Weights of a small GPT-style language model, trained from scratch on English Wikipedia.
Size: 10 layers, width 96, 3 heads of 32, MLP 384 tanh GELU, vocabulary 549, 1.28M parameters.
Architecture: LayerNorm before each block, biases, attention and MLP in parallel.
Training: a variant of Muon for these matrices, 5455 steps.
Each number is 50 + 12 x the weight over its row's rms, rounded and kept within 0 to 99. Layers, rows and columns count from 0. The size before them is the row's rms in percent of the matrix's.

# layer 5 attention query, 96x96, rms 0.206, rows 73-95, columns 0-95
070:63 55 33 51 37 49 58 57 56 71 59 35 47 40 52 40 40 59 60 48 42 55 69 45 56 52 54 55 47 70 35 55 53 38 45 66 22 40 53 48 35 54 47 54 64 45 40 75 62 57 42 35 71 58 49 69 29 36 41 46 54 30 60 57 52 58 21 38 68 43 63 57 46 50 52 48 61 27 44 77 53 26 49 67 55 39 56 46 29 56 51 59 33 68 46 48
081:59 59 69 39 55 49 42 45 65 54 50 47 61 63 56 50 45 54 54 49 38 56 48 44 61 39 60 51 57 25 66 54 51 58 32 52 30 39 33 76 51 44 55 62 28 39 64 66 71 61 47 67 39 49 40 69 36 40 37 58 69 38 38 50 35 36 45 37 63 57 54 51 68 53 52 26 54 32 48 42 57 51 56 59 57 15 56 59 69 68 50 47 29 34 50 49
077:58 41 42 53 43 42 65 58 74 47 48 61 62 43 47 56 58 49 56 39 59 49 45 55 43 61 51 62 36 66 57 49 20 41 36 65 45 24 51 57 48 31 59 57 43 24 47 47 80 42 50 38 51 56 35 32 51 57 60 45 57 26 39 60 48 58 23 45 40 65 38 63 57 44 51 38 47 51 30 50 58 50 38 47 72 71 65 76 48 46 25 49 51 58 47 55
074:49 51 33 31 42 60 51 71 49 45 61 46 73 61 62 72 49 44 64 51 35 51 61 52 45 57 39 41 60 55 38 56 37 43 20 50 81 40 48 56 57 50 42 49 66 53 44 60 58 50 74 28 41 28 55 51 43 64 33 67 54 41 39 51 73 33 39 29 43 43 59 35 41 48 61 69 59 40 51 51 50 45 40 64 40 55 51 46 53 60 43 80 47 65 36 43
067:51 44 45 60 67 69 36 35 11 54 62 54 36 68 58 60 51 45 64 32 48 41 49 52 52 41 57 36 67 42 50 36 49 43 66 45 40 55 52 38 39 36 45 73 58 38 67 70 40 47 53 74 70 39 42 31 38 60 51 55 45 61 64 56 43 29 45 58 56 54 58 48 47 54 53 20 59 46 46 50 57 63 45 60 54 38 36 61 44 45 67 54 53 69 39 25
068:62 53 28 40 56 60 73 49 50 52 53 38 42 34 54 55 56 39 49 34 49 57 71 45 46 49 56 49 59 48 41 54 58 48 57 14 66 46 29 58 49 45 53 56 60 37 72 56 48 30 73 46 39 60 38 55 51 72 54 49 67 13 64 66 42 53 38 74 46 59 38 38 53 35 58 50 35 40 35 40 58 53 54 26 56 43 60 49 39 68 60 52 56 55 53 43
075:46 55 44 37 46 50 36 52 47 43 52 67 43 38 44 48 59 64 34 56 77 41 50 66 54 49 24 50 68 64 23 25 51 30 78 61 56 46 47 50 40 39 56 31 53 46 45 47 57 58 42 44 40 37 55 69 60 57 55 51 76 49 56 40 68 39 49 58 65 39 65 66 41 70 56 40 31 61 48 56 46 41 34 38 56 18 44 51 42 46 53 61 63 61 47 57
075:26 51 48 36 43 49 59 34 39 58 47 42 65 54 35 40 53 42 45 45 58 45 54 58 61 69 44 65 60 50 46 54 35 48 54 43 54 32 53 19 75 53 48 52 67 75 50 55 48 44 55 50 55 51 13 49 36 77 44 37 65 63 47 57 46 39 46 38 51 48 49 42 49 55 82 39 40 54 39 50 61 60 66 38 47 29 61 41 51 39 36 37 56 61 33 71
080:56 55 53 42 45 61 58 73 44 50 54 60 35 64 36 29 53 49 56 70 57 43 61 43 42 62 52 67 41 46 69 37 42 47 27 47 63 45 51 39 42 43 63 58 47 34 46 48 69 87 24 48 53 40 35 57 69 67 52 59 39 60 50 65 61 51 40 34 65 55 72 57 61 22 44 61 65 45 57 43 39 48 36 56 38 53 40 35 37 35 32 57 51 60 48 57
078:51 50 56 55 60 38 46 57 57 56 37 44 42 41 39 51 57 45 54 48 77 56 57 69 32 52 20 38 60 60 70 43 38 54 35 52 43 47 54 64 29 51 57 44 55 32 59 36 46 34 64 47 56 57 75 45 34 43 61 55 72 35 48 56 33 24 57 44 76 49 57 48 45 54 54 76 36 57 45 54 42 48 44 68 29 56 50 17 52 49 50 33 62 62 51 46
072:40 82 41 55 59 47 56 45 59 37 30 61 48 62 59 51 49 48 52 42 15 73 49 58 50 50 66 48 59 59 41 44 29 43 62 56 51 53 65 64 52 32 32 66 53 59 53 36 53 56 52 73 51 46 71 46 50 40 66 49 48 43 41 67 59 72 38 24 29 47 47 65 39 45 65 48 38 57 59 56 60 64 33 69 49 60 39 47 50 53 48 35 44 40 64 30
085:60 43 56 39 62 52 60 53 51 54 52 69 56 43 39 46 60 40 59 53 76 34 67 43 23 35 48 52 40 44 54 76 32 51 53 43 62 52 53 41 30 42 47 44 66 46 59 47 60 65 53 45 63 37 46 74 35 42 42 58 42 39 65 52 55 22 64 40 44 52 59 79 24 42 27 52 36 72 51 42 54 61 57 46 40 55 53 56 62 31 51 42 57 40 29 58
075:50 50 70 34 42 42 62 60 45 43 43 43 72 38 40 45 53 37 39 45 58 37 59 55 59 59 42 17 28 66 47 51 30 44 66 53 47 38 45 67 48 52 52 48 52 51 46 38 64 71 58 61 54 57 43 50 49 67 50 67 26 44 24 46 57 35 58 44 36 58 53 49 67 34 42 48 51 65 50 77 56 42 54 65 49 49 57 67 22 41 52 35 74 65 43 45
073:43 57 32 57 35 73 70 65 62 45 60 32 65 55 21 50 64 48 27 49 71 42 64 47 37 52 73 39 37 50 61 47 39 56 34 29 44 36 51 57 55 77 50 66 39 44 52 60 56 37 31 65 43 59 50 54 41 76 49 62 48 44 54 68 62 48 36 47 49 52 51 44 46 37 55 43 55 45 27 59 52 38 48 45 43 56 56 43 71 55 49 51 28 47 31 62
077:56 49 44 36 63 42 40 15 59 40 32 50 37 46 33 54 57 53 19 47 42 59 32 50 48 59 44 48 37 63 35 32 51 46 28 44 66 50 51 64 51 55 33 57 53 53 34 67 67 41 43 49 55 43 44 57 63 58 38 23 58 50 58 46 69 48 64 33 75 53 53 36 36 51 48 43 59 56 74 46 55 51 61 46 57 53 44 68 43 80 51 48 63 51 52 70
068:64 59 49 53 66 52 23 55 55 48 55 36 57 30 49 81 53 41 52 49 50 54 50 52 35 53 47 40 41 59 44 49 43 49 35 55 47 32 66 66 48 40 66 50 48 69 62 33 79 55 38 13 46 52 55 55 56 55 60 50 33 42 41 83 40 43 44 52 38 50 53 48 65 55 48 63 31 28 31 51 45 42 57 42 49 39 72 68 46 61 43 53 55 43 38 67
077:47 29 34 49 57 45 63 59 53 41 59 31 79 42 58 50 55 56 48 73 49 45 52 64 60 56 54 41 48 34 49 41 31 35 39 49 75 54 41 66 59 34 62 65 64 40 66 45 46 60 35 57 45 56 32 45 41 58 69 37 54 54 64 52 46 22 43 73 41 48 61 60 40 57 45 66 61 24 46 42 69 52 62 40 34 36 67 34 71 47 41 49 45 54 57 51
067:46 61 56 16 62 59 54 50 41 34 69 49 42 49 49 44 58 70 48 56 42 43 48 49 73 70 51 74 46 36 58 46 51 46 49 47 77 35 23 57 54 45 29 71 48 49 62 49 49 49 54 42 48 56 79 48 44 49 58 70 48 33 55 48 28 64 54 49 43 25 74 38 46 56 51 38 62 42 36 46 38 48 68 56 41 58 50 54 48 43 50 54 35 71 61 64
066:57 52 57 50 39 34 53 65 73 40 51 47 63 61 47 85 43 47 50 34 58 61 49 31 44 55 31 75 53 58 59 41 49 47 60 38 58 49 70 58 58 42 52 49 34 45 52 62 50 37 33 28 67 36 41 45 57 33 69 27 63 58 53 44 47 51 80 58 55 63 62 37 53 41 27 52 45 67 44 67 33 36 42 60 48 44 45 55 36 55 52 48 30 61 61 44
072:45 45 45 55 48 60 67 67 44 50 46 24 58 81 47 48 53 56 47 56 64 52 58 57 48 53 68 59 47 50 59 51 46 39 32 45 51 57 42 63 42 45 41 57 63 73 63 35 58 70 32 25 37 36 37 37 50 40 58 37 59 53 57 33 34 60 25 58 38 39 43 48 52 55 81 52 56 50 44 47 41 28 40 68 76 46 36 63 37 51 43 64 36 47 53 65
078:66 64 42 28 51 48 39 53 39 41 39 39 34 49 61 49 30 63 55 39 20 57 48 60 34 35 58 52 45 53 57 77 59 49 33 74 50 37 47 41 58 41 66 54 45 62 55 48 62 50 56 68 38 18 69 72 47 42 55 64 47 56 60 59 60 60 71 48 64 55 35 46 41 46 36 34 47 46 44 63 48 47 42 53 74 39 49 44 39 61 36 36 51 37 54 71
076:54 50 65 70 44 50 38 46 40 45 56 53 56 51 48 35 67 24 60 41 33 60 48 42 46 48 42 42 58 59 28 49 41 40 27 44 37 49 34 36 64 42 41 55 40 53 52 37 49 56 54 62 55 55 41 57 64 45 37 61 64 54 64 15 48 30 38 55 39 63 53 63 52 82 47 56 59 62 57 55 24 64 42 33 56 75 59 32 54 60 46 59 59 63 69 38
071:45 67 56 35 37 48 57 40 57 26 55 48 82 41 74 56 59 62 39 37 56 34 55 44 59 57 63 48 50 51 49 41 27 31 49 48 47 63 53 32 63 60 35 40 48 38 60 63 55 43 55 61 48 58 37 57 71 34 36 53 40 61 80 51 63 34 30 55 45 46 45 36 46 28 64 35 60 36 38 40 63 55 56 37 53 67 59 43 58 55 52 71 49 63 33 45